Weights of a small transformer language model: value embeddings, an embedding shortcut.
Each number is 128 + 24 x the weight over its row's rms, rounded and kept within 0 to 255. Layers, rows and columns count from 0. Numbers have three digits each. The size before them is the row's rms in percent of the matrix's.

# k: layer 5 attention key, 192x192, rms 0.0937, rows 149-191, columns 64-127
# q: layer 5 attention query, 192x192, rms 0.0975, rows 150-191, columns 64-127
# v: layer 5 attention value, 192x192, rms 0.108, rows 128-185, columns 64-127
# o: layer 5 attention output (transposed), 192x192, rms 0.109, rows 128-184, columns 64-127
k149 065:155182137108110087108124112145109079127112152124174135152123145133140121099117128119157095111138136154163146135128133155139137128126112124173183077151076142147102128094142124149109105151068112
q150 060:094124188126101149109125111159132184126115157167117123134135139136119103163152114138101156125118136132143157119128154128119099116113126112120096122073073095143114102088118121103151154137158099
k150 061:186135115158102149152100123143149113116099128122130157135133129077158109130106140117134079112175134136125132115176114107096121133139121146123098153109116102142152153089138138143163111130129131
q151 060:181154132125137136170131143113144128140108150074136151151142101153146133114095163143113160123127146157114121143126133143121162120145106135160142120149150124066147169101125155172122117122130143
k151 058:079116106119122124143118144133131087135130085185161155116157146158141175096076136122124113125074179112107109135102124150160157131096124127152139128179128133112090118169141140108126145109099137
q152 059:098104075113127154128122101124122112152065135155122134144135090113147152089134092094135121131103155142095143199122119122101146138108150083150130136135082086101139158146127148139123127139106137
k152 060:197124200126098173166139152138141130143175121111098136116126115123140151144075128124094148136132118090125122116110125153120119138135117128110086129142117096125112146108145100136159116148168138
q153 057:152172177137139111177126135126139129122158147093135142116110125144123115145134133155165165136143125103103103148189103152151055112159097121095146119098158144132175099119119117146108135164169150
k153 056:060120070117133110142067106126136133130096141137131128130110115160099124088115118147145142135133130122173135101111093123125171126156106185157104148131096126170107142126139159111134128133102120
q154 062:123134134121154184133108136166127147122128127120128160128094085142133139121109095132119147119149102165134125148126106095079122113117109118111152131123104106116152091121128131146154110142113165
k154 059:068081097158114119166120119150142187112138133128117161126163131104157144118093153115110156095149163115095150109094145154137167134133126160154085131158148113132129122134107113137171111117115135
q155 060:143073134107103126137148139119105146152119121129138125169081117160145125101112164115102132134169152141168141183122121148119146151136081127153143111132115145119133153133121138144102129148118136
k155 056:072160128118132115099114153106087117107156142115154108090129147131162108092097139132098120135106104124125150148119121132113114096125131147178155113107155124102087140147169121134144124149167126
q156 071:153121129143114121150152117123167104104111142103126132122153182156109126124129111110150169161111083112099113127130146159155101127147085147124148138111114094086172148161120171167134173111133133
k156 068:058183120111083116150120135149152112147109132129110132136157133148065107099118141142140107126134099150139098118094152131138144135135088142152138127165167116135115089146142125142144154116123133
q157 064:154130122127098088123123113162145142104151167134167098119175119116111181109128126124157145130153120081116144135150115158141144131154111135120176189178138184110142088148118120148132106134117154
k157 064:061172113118147099152118089114131142111169136126147153129158144133137115119131154148112137128111119138135083136133152098152155122124164132131142158167140137118137136070141156160097139134114124
q158 068:073110102105112121141147142091096102108126110153104089150123143135129102133179131147118092123093113141115116131158141132141147140119139125105114124079154157181107131149113114105106092123158135
k158 063:167147143113133135119123129124144127149131155090134076093097168136150125144157111118171147101151117128166138135165114169125089129104147114142145123091092131107123119107141117107097097195157097
q159 067:142113169112102138162101132092106150130153142118153098199127142159127131083131157124126087149190130124133161154158144173131112129142133136163124122099125152088101140137146116131115123093157115
k159 054:092110111151140104085146120085137121104117175140130136086154190108172130159128143135120110089110134111129124128137144123117137149107126139132181128120152121093145137115138136094112138118116125
q160 062:115127098098143088147160168109109120146102101140148157118094075166121136140107147095135139105111146146152144176128120112085152122103129121138147093146161137144115112111116067131107100134118165
k160 061:156126129144138130120118120124132121137149142147175120103111133109186152119111107135127141154127169094081122111126141164134145121111136109123126140149155109156108176146122131125136107153147110
q161 063:131174116095145134127171136096141128118103106127161181100066079154151096149111109120142164117138119176101104177149097104126135114122097103133151123083102051106141125135103101166128083146103168
k161 061:109126101132087109164108113137144161156139101143132107109115126136155162119097149110118186140128140095114139110107136171135155142113101135118120113166117136168105133172133120140157116137105121
q162 060:154153173163141118152125122130139153125115099100119148161134188148092127146157122148128111120112109115128117076100150115143076130120127157156105099094141135118131146118157202129167145125145130
k162 065:110102101120139120132146167143112094125103092140130137124125140147093133138103139138109100129132110202126132114096109117140111134149082140103112134117094177134159079116110136112148117085097127
q163 069:123136149123114116098086109171151136130124122124120118090158129107099147118152110133116135180085137077111131084090139147147103090119153130129094136139123102104140123133105153127160157076137145
k163 068:150142179109091112145139107139157108141100161145143163175142117142098126145104109132128091127105143150140137141138130118124144112131106127095115115137136134169165126091114124128119147091108139
q164 063:130108104157093138111116153139142091162114111154116118111148116093122111097124140111080106168061095079136115142118128133148120185103171104164132114138144132131108084116140146147113157140152136
k164 069:167161136125113148159129127131112123080137124080109112167112142139111118171161122134150138152127112163123149147126145118086122114130111157104084125072115115124179152117148135082168118139175138
q165 066:139115109151134125114110130111125092099129137168100111097166140081146143106159107139142144113112109077126113132149105141136147147132155123095149129131120192189170106094135078124096148144134091
k165 066:110120074129167144124136132133136145118151091085079118109114078133075098114135086150144139130152089102113115122126100095118132147146111143140120177121128115146118124117134155103123133161185122
q166 062:085133118092147121138130116120129118106139095143091122107074092122110085151121121112119103137140152160125121155118107116115136109107164090126135136136142092128099166151105165124127116151083160
k166 060:148105176122096132122121130104144132151099119136138108139116116119132191126178112126123140149117126110178156134115122177129148145141132093120111096110067121131120132163124060138104125130125121
q167 069:127116135174126128123105140158130125092140103140117132112091111090082138106139086141128129156122096088116122118146158123107139133104142137099119131087091141162145088125161110108134130131141142
k167 065:135094069132130119168119128151168152095126097075150109163141149097131113182136108138141157137155152125126124139143169143153155130120160173105083150146107168131170119093113142074182132137156148
q168 055:109108157113128129149171092138113117164134117097168121139140130189108172130117152111121131162117166175131148134088118118110126130153121132169134122149120132111124175124105175132123148105081164
k168 056:161127128127103127133135199096153112148129142130132097082121109125137106109168137121085092113103157115156145129122130179131119117086166127104167090139161144109101122147130116144122152109120107
q169 066:107146120147122190090150106158108144165126120132114130119132177121126128150122150142131110105111128122165137096112121055131137151141137142166088149105121093102109145136122137122126148140122079
k169 066:178115118126118136142177160124113133108136148126117123130135114136105112102147162120108116145114132114115155121124124112102066090140128134097112103079098145114134098131119142131152119125161129
q170 060:119138133086142138086134128142135153123149169140081149110096110138163120154147152139152119068138122152142117129133126132137148109109114130111102135086145130166115129107137078120148101113124130
k170 056:107109141126131096121123106152128143159116076139114119135071138131137121128135094126133139090135098154125123134163071129107128152093122145148166128119099111185102099131113132098055105167106109
q171 057:135166132135131166187125146106080164150116115131126176181130137125139131110104109140090100116137166116145137103094110093105139141105139131136137135144087062094134166121093112108127134121142109
k171 054:110104133153149145104115125114096143140109156156109132119147118138137156130082164110109082135112122137083154102106118082117109137163099124131090136081148104109111126129114129136157121101143153
q172 063:131172113164131106163124137170162139116158132127126133128159130110112141144109115159139161163129155106122120079152106116150102119128160128121144153149093139090145098161089151118151159130138142
k172 059:073137100103127105156125114120151158128087121141098139154150115135087137113148156150126116126095123162169094145115127119144164104153129134131114147148138118134143123098140132149128162094084121
q173 066:122148171114109095154181131106115140153123154114120121155137120155119119155161144108165141186154152161115135187129156176124100093149128087112121132095132143108094159151100174135126110126129175
k173 059:101183127096078112146112150113143114148104142127131121110101131136102127124120172107107148109126116160200126140131140141134166137143128130156142094150133131133114131130142107145115140094120119
q174 058:114113184137108108176153153123117156150143154144095121148133189159135103150139133145131124112122113173117126138120147163132095122129113098147106132079100112115117147115108136119119150136185141
k174 055:119167118134102156139115137130138104136075163124128107139122154144120112097158162110148089112135099138180144121177122128111125114103146127137121109098115111159121130157138099141138155138108122
q175 072:167120162138132123171122160083075132103160124116140126177122163134114129106139117166128106108169110109116137115152165151114137127131100177104147100112140153148145129139153093107119105109126125
k175 070:087099078136162090085124124113109130125127132143148101121160171128147104146127117118156125114137131148104122120131154106149148147114140135118149141139137162093124128124104163102133140175153121
q176 063:146145132107132179115128160104087180147139106120096147170080132096119083132135144167126093121167158126177154077124131110116129116133099125108118129114075099123116157133114101082153090101091107
k176 059:081078105140164110042153108141098147143112151178136139141174133118137146127102137121125107111138117134111132119125124078129134156156144127129110146110149137103121105142092117155142113125124139
q177 064:138174122146129116193120124107089146147137115115163157157146128112121163096109121133130137132163181120095135146114119141123122123152120113174129137149091141118127152117126111099102098086128120
k177 062:136097155158171137124130149126128148143130167142094159080129083139143126148110154128087130118094113109138123112122128122135139127134136158113111149140123140139134152118149146157148134088140135
q178 061:156101173120129113106114132138161139127131133139116112077144089098140111134132137119112093125155166118108105117117089158151090085129130088127186095146132164157153119114110137085107120094103137
k178 060:103119192111122116120090114117098132144118144174141137145111108130133138115138087142147122116094125115178137142166108115139145132116128098123114135130137117163115156170130110164114137116111104
q179 066:142155118117095086138142145128103146128176119123142127072112102121132151133130127137157112123161134095114112135155144120122131096138141128082159135145172154192118094157106082104109099137120166
k179 062:092119101107140103094124102103124160146123136145151094125090168099152097151150116135147174131138102133132136121124140107149171139128127150114094140140127150122142137164114131120103129136126110
q180 067:132161174171161120154153122139157109135123143116157142081174125153145158147086119119141177107108117140089107106112110113111120154131117158129140117173169125111134096098141137179123133149131123
k180 059:121183130144108121165112109118113108114106112131154150149139105136102099097134142138168106138116180106134128088133138131155138113108102112143105120171133106154133162153135145159122160086111146
q181 062:110201111126126153127119137125154117117128056146141134082148121117128118162119094114140133156124099119122125116128096101133110151126157098140134153169103105129117115150111107143125156149116119
k181 065:130091133142114123138173091154142203125100147104078156143137105119124152148171142136134142139135141110134132120121126117118167119164101115115065125094147072132196114155135113124141153051122166
q182 057:170138190118117125157120132136125144169139137076122139190084118161107155112137169151131110144154155126131126120115136146116127092127107153134115105132149124065099154109126150120131129090138126
k182 057:103120080143131083132127133127126112122132151162158121117132139142132135149079117142116076106109171146110140117123134109149153146182079173130140113126103156139134124107105177095129115121138116
q183 059:145139144118110119155162127143122130175124109095169140139137175185112159129123127098141161142134105120152140144131142120114111107161096168143156132114124119098126105158102146173104152148176142
k183 056:098197069129102098128136145110106115135134229126152149101130117132124090118114177137117114123097154134121146109111163143144129114139124180111126106131150132123119135127141159155128146126139108
q184 058:137115161146110096130157122160130115138135113127126083119113129116083130136146106153140190194069148086148130105132135150127098123139124151118118132163117138146171145153124132111150146136129140
k184 060:142141106098126112130108143133156139125102128099156134122128109123088112114130132139113090150131119133135137141125146121136152097146143153113129119099134119149119103098129179103176127139147124
q185 059:152110123151170098114151131112138086126102119126144123154107119147115129141094123124126104141103173147113129140083128154125185140115103136114151094134111115137127179112172141098134127071136115
k185 056:121124149101141115101126155136112073142153089147131083104120118095100163112129087116116144133134146131116105130136170145164130164093155122159138109131143155102113131159124163130156127147124121
q186 063:099123108111140143107164124132140123123051109148136133087085130172103099152116133081102133153111102168107125177116125119109142137106110118153126087099120064126099136129119159126143145136154148
k186 058:153141167118054156164118160151145104112134151098174132119124153117145146120118125101143158131136170133116140126118157166137103111126086101153080096129141125121134117162118130141178108134125131
q187 059:130112120115123149149095131123149089132115141121139146159206131097152139119180110149130147147112100118122124144158103141167099156150132119132124124146123173107158119128126154155121139123121121
k187 057:124144135135157152145118110134150137120143101094098168132118079177099145147090138140131123118107071112151118148089094125113120107142108104167133155106129113134129132075147138117136124101112141
q188 068:130162112136120143149130141119121139135110075150140134120105189130103111110104124103116107126134114123159146111145127096156115164135085172152131120119114099167121111180149119118113130135159126
k188 065:159137128148145126099159149121095122118122181097139131112107133118144140165171154145131121113125083134109124116111159140124060096101133119096127109065119150112152141119132134129149132153152123
q189 071:154156128109153110140166129112123123131163116122140137093117116134098162125131151122161101133147141104169115101096106117115130099156131148135162138161186187145116142117121083141114098150097108
k189 071:065107070110150072094139106129105148107117138148108107092112111138121110111130107136111145145124170122113157117139105118140152136156113121112154120118102128152135120161116143122078152130155117
q190 054:127138104105135155126097129144177105066110095145103144145106162106108107136117092112128098131116098111131125123107074147138137140131125141152132163147108104135144153164143131124140142126116118
k190 053:093145154101125099093134081161126139130108143118118156153170128126141191131152113132124142100121091176144124131126146129121146111136108087137131121101128108157178110109148150114116138150136140
q191 052:139124064145128117140161133133143083135122105132089094129189148123124137157174108141167147127085124081121114125134133159144138115151176120135139132120103172138136154108134118144136136107140121
k191 049:127126095107150121162139182173140136137126098112092091099108105147058084094157111154121142132110135140131109139149134110145148119140141149135116107139127143145135082132111165115123172131160139
v128 107:165093141143111128113120147113133091148112158125117096134159121088102097141150134122128146108118126154151122126101103091175154140133174113143113114136134162137124133062125093121130149141210179
o128 106:148115123147179120117121143158120153176104090096141079124109158156125128124153145089115101170119097132174150112159105116112149142137103109126103132156137122132137097134110145095125139109078127
v129 121:165153097163109167122155138122106110165132099143132111107135129151109132144144164107115120135101113080086129161173097139132130097138111117128146155150088152144144186087152112150165081124116155
o129 115:146089165135097132124142157154165126113168160122132117143116124129166093121134135141109114094148137129133160113110116097112126160161137172134137166122129112114106153117129127156148124120095081
v130 115:144164110122141155120076097156137127134132093139107122139107113195119152095126071135142143144166094117134134090098155142146132109123117089167140188121080136133148126131144159143097138139112129
o130 115:136106137147091154138126153098110094135138157118123150139060144155106102141107137123129126130121183141109133136029116138116127153112130121146160113113094088124121155113146149147153154098132168
v131 131:068156131091118173120136092137147137104135197131133118123102124119094127090134085112106142124113127159151136113103130157136124139148062110145119108112158069132142137171140136118137155131151123
o131 124:093124106112125087116150126125105128123149116137135133119109155157144134136135109148129108149132096192126114125141150124132126116133148089112185101142142143110169143119145093129082134111158125
v132 113:066085111107140151107136079141146137089130167121171117130168115135187152081106111122142115120149102118123136113104138151084115138118095122109100156128092086110129119127119161169129158143137126
o132 107:169187164098078069108139146104076151132158141148129124129129118115117130156123107160108177169138129121141110112091157122136151119183088084097157145149118134117164132159100157129103118132156171
v133 114:105113128101133135148117119111144114090134164137158149156121134130139085111100134154165132124142123191115126141098118107144077127175139114099102150149149168110140140142109147167074160135147115
o133 114:126155104110100123140180139091094155101078101080137099143099151149149152169105105082125155153152163140114113170126085099133112157115116099106122139114161125142100146164115101133151154150093135
v134 124:111140122136129166140112146182127153107170163172137109087154097140122142118114144131113129136113095146122119110153106096115140110142076150099102080133126108138094124130118171182139098160123108
o134 121:154156163129116140119157127110138122105107080182130103113131101145144124161124127134112146114136142104110135097078170127116109147130163131114115154111129146113131154179124126141106110128154144
v135 124:108126125121151132124143119074120120097124081130144140159127111119116112149133151139126153106134110124114124185132114125129104182113102149130157191114108106160101117085109115114090130129129129
o135 116:137115113153140170130118145074159130156118137156135159138117120128100126127086123079158113126107136135113177150156106136121155077115115154157110161103167159151116098126115101138147152134136112
v136 114:076113160153139117170127134126103126101145158129100125152102083144099084110181149137132120145132105124143095143147128111094136131157090169131127125177144084166138120118176099111095156079167127
o136 114:134130093165143131102133112131114154158103117131096146111145110161125099120131099148119108079129107144139165118141103144127114116113163115138156148126130108085179138107119079162120157133170129
v137 121:144072141125108070152154116144155135137074126135116120110114117140170077132145168156154115131142139159120142151120129074109157114136146143096089103148127162096160081162155109166128175096124129
o137 115:113155101137113101147159111105096130100173103088142117135159109130124100097095106155107128177163133113129128121100097161149149137138116127119096144126120126135115118118139133136157076168137124
v138 123:136135124125147130140091143091132117130148074126107110114133168162101141155119133117131104169105129105116107127120143133144149108117135161128151109148108161138110178115127163140143123180097110
o138 114:141113117144120153089139102154137144131112142124117165124134105116108158161131171104138130109148132133086146124153134097113123145104137150093144139113121108167099107142136140141121126119151099
v139 109:135073115100137131114113131076125147141146117123147145073169072140175180098146184121125139135120121126127122112145157133137160124144117163096112112165125137129109147127115153134164153115146118
o139 109:140131115089139131179165133124107172140126119161142108079162143119117119125108151118140173144109124139139151165151138104131140087167154115113118092136136149119143125146131119157117147102165136
v140 123:128151126108139115123129135141129105121127159131146137119146110164124111143153169096137129128179098096146122157144112149104106110098117154139148102153149103164128104159121096186063112125100129
o140 115:130139118134114127165109144090142132142148121143151096131140114112101115104110120122098119146116167096086159157145133113144148124133134135071132147148160186117133160139087082134125128127157131
v141 126:170137130129115102133204188144131104156144133121118143142130131129110130136135154114156105123124122117154118103129103142133128131140136122153145146124099157172153155137147163130132126090128123
o141 117:081145094132158139162105132137117134104103111132136097153097140154125159097153134143100071088130140112128156149157119121106131162134138133100135104132087094133092132136182086147150127160143173
v142 114:146130141130150114123116114124136145120132099135144132141113152142113163140105160132132133096143069153110122144121121110149124131119116140141117150111150140155130117184110141135120156159104081
o142 107:099146114109102161144131135111135128109096134153138146163158102112140151138079125092135145148137130132099092162167109120134136107119132161138143138106184139164126129167129112126112097138162093
v143 129:068130096115131150160149133095120143135134126139096149100163105107142087139122128128108135121122143130118115136169127133106143106121132158125169070114126168136087142113132117112096154137129153
o143 117:184109102122144117138136158145094142137121096092163135133126108119081133106129127131132159120111128126152135119142148143141135172121139155105168147077117148119167105081095065129105117145115133
v144 128:116114168146130145135101144155159120127136144137130116140158152083090146098106138110138131085131098161144123108114092142105135124118134161151081102110122105167137124096096134119117100164167114
o144 118:158131143132133077130137136149107171157096095169139096137121153109151145154102125117116133149126129166124146129175147097093146126103109099126145131154168149108113151135085121116124128113157122
v145 124:111157125132137124116118127130174110106131131131131103131144162150139149095101096111127107128091103122103128111115155165086121130116134131124189132129137155120130142107138154096156100165121129
o145 117:131144151154094106107090126160083143113142099117131149178132119137119146165152145171128143080132138167126107123077149144157105164114122123088166138088095111114129147099115130120114101138152152
v146 114:132139129095127128125134135145160126118136130149120126118127111151137141161102132130108148122096091125131148093140141100142098162157141125118158142095136065140094095103098117151123121126126123
o146 111:100118156122145154152090126123165084170127115182119124112170115125106112133098153151137128147085127140133169120153121156146140137087128144125075097128119105104138141112129137116143158124094138
v147 104:132137125137155154113131121120142136137136108124136147117082133117160128147108104106152147111123127079108134088132149131083129075149129137114150145134111123172176129096152113123146094145082138
o147 105:111111123134111148164116140154090142148145137145171150133129122090156116100158118163129146121096144155092096154170133162122135130134148135109128102097123110096133156120108140120139147123122121
v148 121:117147119142124141123142133097091131149119153122114143087095132117135133148095117165116136112106145147143136136115114095125146087155143119179078094118097129129119144122149108120157166110148142
o148 113:125077123088159119102186146139121110082163116109172087149099180137164089088135109088132139173142091159128119111140113154115134115136161156124140117100144151121112148114127140161136101148100120
v149 123:180125143135132144146086160122122133090132073129123119097146137111166129139103076160124140119134104119163144121115144101149150120119139079136148139121097118126117116128141157122122115179094124
o149 119:110077130134111184111127145143114104106134134123127133145128155110165138142122167113154112161161132121102125125095148120079113123127115155123117121105136137158077095155171159137152122101148142
v150 124:172134114102143160136182165124112117161110109142137106112045102129116141150134129116170135155138182127122103103153132096137152173145127152089128149110100099162144106106086113154128143129141139
o150 117:113156104123170190154107096111138137126108121159129135113114123143096128153162056138110119125118143106110157174200152187086127119135144109138100123112107075161120156167117142156123175144140117
v151 111:128128133144111095156112144117124130126146088116125154143182103166121130123176173110115114155140114100123111151123132157075120162147106121126150129124147097099139110129176112123111097102106110
o151 107:139103103110103122112171111111176112126184159151117112128128126127111106124101143120147139128134121098130130105059117076120123105160138149161149159132171145127111117141127106142148123100174155
v152 127:138097106103118114128116151083120115091127129130143123133142112107140108108134121135108155126125165156125132201125147138119133169072117124130137151137112108118071140157092113093139115166128149
o152 123:132091099128128138118115151103121136118146115083129154139133144124092133145116121101151122099113113153126180168117148125136132097129074147142126149127139192165119078120132112137127154121145102
v153 127:140144122120115124117145068152167144173128115125107137158122146160153131130131124110168130137140134143134130136106122121120123119116125131152122106147087079137143081135111176164096170119131095
o153 123:089131078115131098144122131122111082156156149128140137098128141122122144125094122121116090171108152136084131143139127137132156155122133124128101137156111120156121136100138131118186136118106177
v154 124:143089138134096149084161079184132153125120089136130134180153155125134120100139149125134105128130111133133144141117139151158125158113109150086093123150151120154123130116153138129142138102141125
o154 116:122169101153132086164137117106112140121109153167102137106171135115172145125096118146116127120112127135191130125162131093109142137139119099141140158125087159098122138121149087112172131127144088
v155 131:129087173123092142123131146154149108083112149107110134128171149123138110114130117118116136119135118148123109170152141140129135179170150122118163123167145146144117111106108139145093156102151128
o155 123:116142096075147121095164130129093151150115128124146098131153139131127125185133109159120155128094105168151129144143088139097140122116128146109146154106119088125176141144136074147101130114108114
v156 132:114083147124129109131074167141148101103124084110146127150160101104110166076164062133138122139149159134144137113126156140123120175130129098129130132086149147109179122132101125096119103162095123
o156 126:128122148116109120147163097111129119126108142139098137117067137120115134177128139130160162127101141132108096151060144106102115084135089111162142102145145125141106144145139134120089130125175146
v157 123:157106138119134110124116173124158110164101125114151154108103151187146113131116134118143112130139134116090132089156172128141097168154123141120102169102126150162148154158134090149110115123121155
o157 116:112124133132129124180111115086134116165108138141132143114109132091075126112098135146115112125110167164127124155204093127125170136127113125138135078148108054107119126119106131128160167149110094
v158 101:130143127128136118103124151080131099104121151132135104111122092138131087159134148134099149107099092117132142126119133068172143112158110130145154162137104164139091189123150104132122161166151172
o158 104:149083116158110150144119163109117132157129110105153137158092139164095116108115162066128095145103104175154168130108098115128122141142112164118151127103136121105130102109124139137140122130109125
v159 114:118144138130101152131148125152120150146151130138132116128108069158125076123091144132145133122159121152148112135103134121100102114138117139118147111149102136097108072141132135132126108148117108
o159 115:102108151138141128152132135139110132105092113171144114149137127128132066141143084171125126103137171144094125138129133178139106144079163132117132138102124146139108184129140112128115171110124113
v160 124:135137150128132088092138132128102124137147115126098143152163069122141154157156149150118106152115136121136133143141130111111132107129106159124173081159123140125135137083122134121169141088095116
o160 110:112119139129157143122140116106153126122140118153146135097131113170136119121122159093149130115097090116106151130089126151147110087126176149146086120089110165153100170134178100169102116174173146
v161 109:164140155103103130121108150116126140090147131141135109147122108152118059176112132118116120131124105126162120121125138136182091139155120103106149138116143114140116075163159115161062076142103122
o161 106:103093120176116169148098141096151146132113132149128099141150134122140118128130143146137098125155156126117129150174115107131124110078116139089123123139138143127095126135151104119147173108117084
v162 113:103080139120085132142108107103155130111117103097118127123146081136165131137123174126131141145153077095152120112111136169138158126161113106141120148133135097114117133122220147166115151130148142
o162 112:126092103143127123147137159134115117113177125167131109142136170120134101077116150128108148144140135139169156106115111120102114112136145127091152150122113136099140108117157105140142117068161136
v163 114:118116140142135128160101157152148115101133131129128143137167119141147111126135126122151117100141125149142117135143132159077115143125157138130115131125168116118106115159065179113100115157141086
o163 120:135153151116124119114122120143103133149088125132108134133156109080105168169126141160130147129124157132085126129166152098155143146100108127103130159146138104121150109120093108083116142124123159
v164 111:130145138116144115115119122114116150107142140138145136117122097085122172128174141098109160151060131127113135100152168118108140111156113115124129154138170095140162164133102103128175096091136121
o164 108:124088088106129135161150118128161131118125127119141129083129166161168136115101177116145168126104101139129111170093117128136090084149158129153133100146157137069158147113107112161142138114128128
v165 091:126164123129155115094118135135080147105174159130113130165135106100110172144105126154147120127118140155167123124090134129122152132122125136132156118120141086113115093105123132108100165085138085
o165 090:128158111109155159097109100095150124093071156142114124115151146154131153147144119114151144114125090093120132135118138162144091084111146099141121107113130138153131150183159124153105138144175184
v166 121:133151072125107163083150127172130154146185121131145136114121152121117157124124074138154125124146119105167137140132104120179128112084121142125119134153128106152065182139124167137093134179095153
o166 113:120129135130123147140160144143121109132101171143117135126141122060112173129128142126112125134128160159127184131173177107090103155154131145080154127120099156133086155141153137115115123113117129
v167 112:155125118152120136119116124115118126133135131125135094109167110128144098099165122146087125156145130144127111120148149113128170161118119122066120102155141178068072145155181099084158122153131144
o167 111:179124151160140133142115147121131114134156106134109107124133143141105108084108154118139132111144122139195108122078171111142098121162120116121183154138125175112109126112130124093126122092137106
v168 106:108151106159131110101107111169156114165093148139113119132103108124091135068134104105119146124174174107137126116108130091099117124145076114129099137098126150117131160140139095079129163129108123
o168 104:127097137150120094125171101127141104131161150110105172153059133128111096114133119092094094146089119140104110110073132136099098153148096130149151130122166130127128124104095135081153115112129150
v169 125:142181132138119147164134124136127116133138164143126119099118152179096088123128128087119140143143109117075102141132121116119103150161105091136133098124095117114115122147142133157120088122149138
o169 118:132137133096113097108125158125126115150141109105121110144095113157120081161135101126104082115122122114127091110105121124115139180141154155127115167141168104125146129117100140104144133107073112
v170 114:152143122144107100120188126174135138093136136130128137165132138116173142140122110128148120096151121128153144153139146145122130081100137100146174145122117143152152149159139148095162101107098151
o170 109:078113100111101123143124172154099125092119172077143157171137155100157133134133160176102127104129113155125094144117108152117102155146139155110150131083108127133131127110160116128119092161137123
v171 115:135161107122107162124135156139138111082145218122169132122124171091123101134098141121125150130143111111138123130136121131168130130125107068152088118106131099144076183154176136171109096157151174
o171 109:117130113122108126142128195102140125133129101112133098141090160115131131109123133086101087130121113135172121099153124101099129140177144131086116113119148173110124093147133138082114122115106104
v172 118:126132117152132187118161069120082149128118099132134120156119161114149146165113125106130118130103112109054119137150135169116130095117122129099113136155108130127132128096133112145152114130112108
o172 114:161150136121100118134111167115123131129157164125143144105157108130174122126114109125136171095108115096160081137126136128139143138166140125152116176114130137114158159121105130125145153121099064
v173 116:138115149127109157146107143134110146135110097116126143137114105153121103141136119106140111149144139140138118158132143176154128153144131112136096086119131131118124084185133133158064122141094092
o173 114:122125079099114124143144135095133105081126165114145119119113125115126137163129096129125149096125162107095084181100118108122116121122136135133147160125143129168122137139144078140136149108138095
v174 122:144146124135110134097134147144122124146156147149130087134120138096081090139139110115092148129121124150123117163130120077137131163102070119115120119152112099143111164126102126135200121131158150
o174 116:120088146131164128094131121107139132112127101160113132136130146145151113104112127115087071122108084161130161096134156160109111125119124128138151142154124150138118141154130154139096121126128092
v175 116:113130139114138173151133139137088144129151118132120120185189142113112133135126097122123117160119140133114132104133135153148112162149120114107150118096091108114097150139069160108122119138154097
o175 111:166150116110147114113108134103157121138056134128087132072094129179101175163097133081150143088117117056154120138115150097120097156112109106188116132142094116164150127134141110108121192117109139
v176 126:094163124128135107141121145162126109113150144145102145148120128167100107121146126150118108121123096134146142127128115114149096088130067124147141106148102156136193147178121132170095114091090143
o176 117:096107127140086126125146138094114129122116111080117138129101096150154111124106167136123090112120139139106122101053080127146127171110126145127134102139103123113123164121140116157126130184138158
v177 118:146132125128108162085127140110167123102119107128140130139129169107099151119139124108132116113113146117116129139113123141200121172139114128101126134096210158170101119114166102126088146148094128
o177 115:103149099168140150132142086120161121168119158166109131136156103098120149134169135127168114134082109158151130150229138098102156102132107123085142108126156113136108095148156089097127128108121102
v178 121:165087125141132102122177133162158141139167112136162112139147130162147109090121151123147100130126102148073134114129116092114097129117078148064136154144108144134147160134132199108172116150141126
o178 113:112174137149099096166139127142105170149106110152108143118125109156123150163106112135125103121155138144127154134150143100115130165163132113147104141119108107144080127132157146114142116165159123
v179 115:120113106143116133134191123134107152158138080146126088168141099077115107127175097110167107138102186117147133128106133095154151153124133125072169121099117145127151079126120138080149161162127128
o179 114:128122107169145117141144074162142153146103180149083153127166124133134144153169131139157113154111092110130121135159171142100095130152113098146134154135132150200098122115150145085128155150126133
v180 121:082109111083146100147161123103123127091160147146114133158136127126130061143114139148160122154109117148133110133098107080147115119142081148091167139134103154115122149154118186122123188147147130
o180 118:137152092157110139115148130126100171143083098091115152134116100178106176163131140083132103140143113112119146128141118098133133175121107118101104140111121149163112081125134132108141139161132172
v181 112:143133177136125129145124161134100128094130152119104127145142136092122115136109118138117104152104145153125135124123152115147135157160152123123129068129127158124094123100121129129135103131137104
o181 109:139139113121155137113126129094139133078087098116133108104108134173144123150133129094158137082100094101149090133074125145110090098114150135160104109092128149155119137159158111134105127163135098
v182 121:079101146105147118109147081110120115145130150115132114178107137098133125179115094105148104136107155115133137082095138145141143076134155140128137148156102097153190164106104139137162174124168120
o182 116:120139111128155089131111131145100158126110142110155140104112176152152180118146139114097133158166114140111135153179123144130131127120134071099125116141077110133134151109126132135128139161120124
v183 120:078133132103134140178151096116113130113154117132128110121116118118083127128142122122130107150144145084122117114149118079170128135122129124144133093097102104166162137110140137141136145125134151
o183 115:129149131113146120115162112115135146167123129130112148100103101144120131149150126109101094150138099086118158096161124155088121108156171109135105139133128142171147091133141142122100113162148117
v184 116:145150114099082145120127102109137116134147139139142122134140108125144141153120104106158130144120157123187143131129146172181151137090181086162109129127125065106088095133139135172098087149140137
o184 112:101130117110143123163094169121132088143132158102146117097152170100128135150130156147127126123161155136134143161129141127129126107114160112082104128146114147134101123090149111112147157084088155
v185 115:146100129114102103161163133116105143100103070106080153153182121132113158138137147135110096136159123069139132141162120179150103143098123101157183127113109162150124149145145142102114112081108125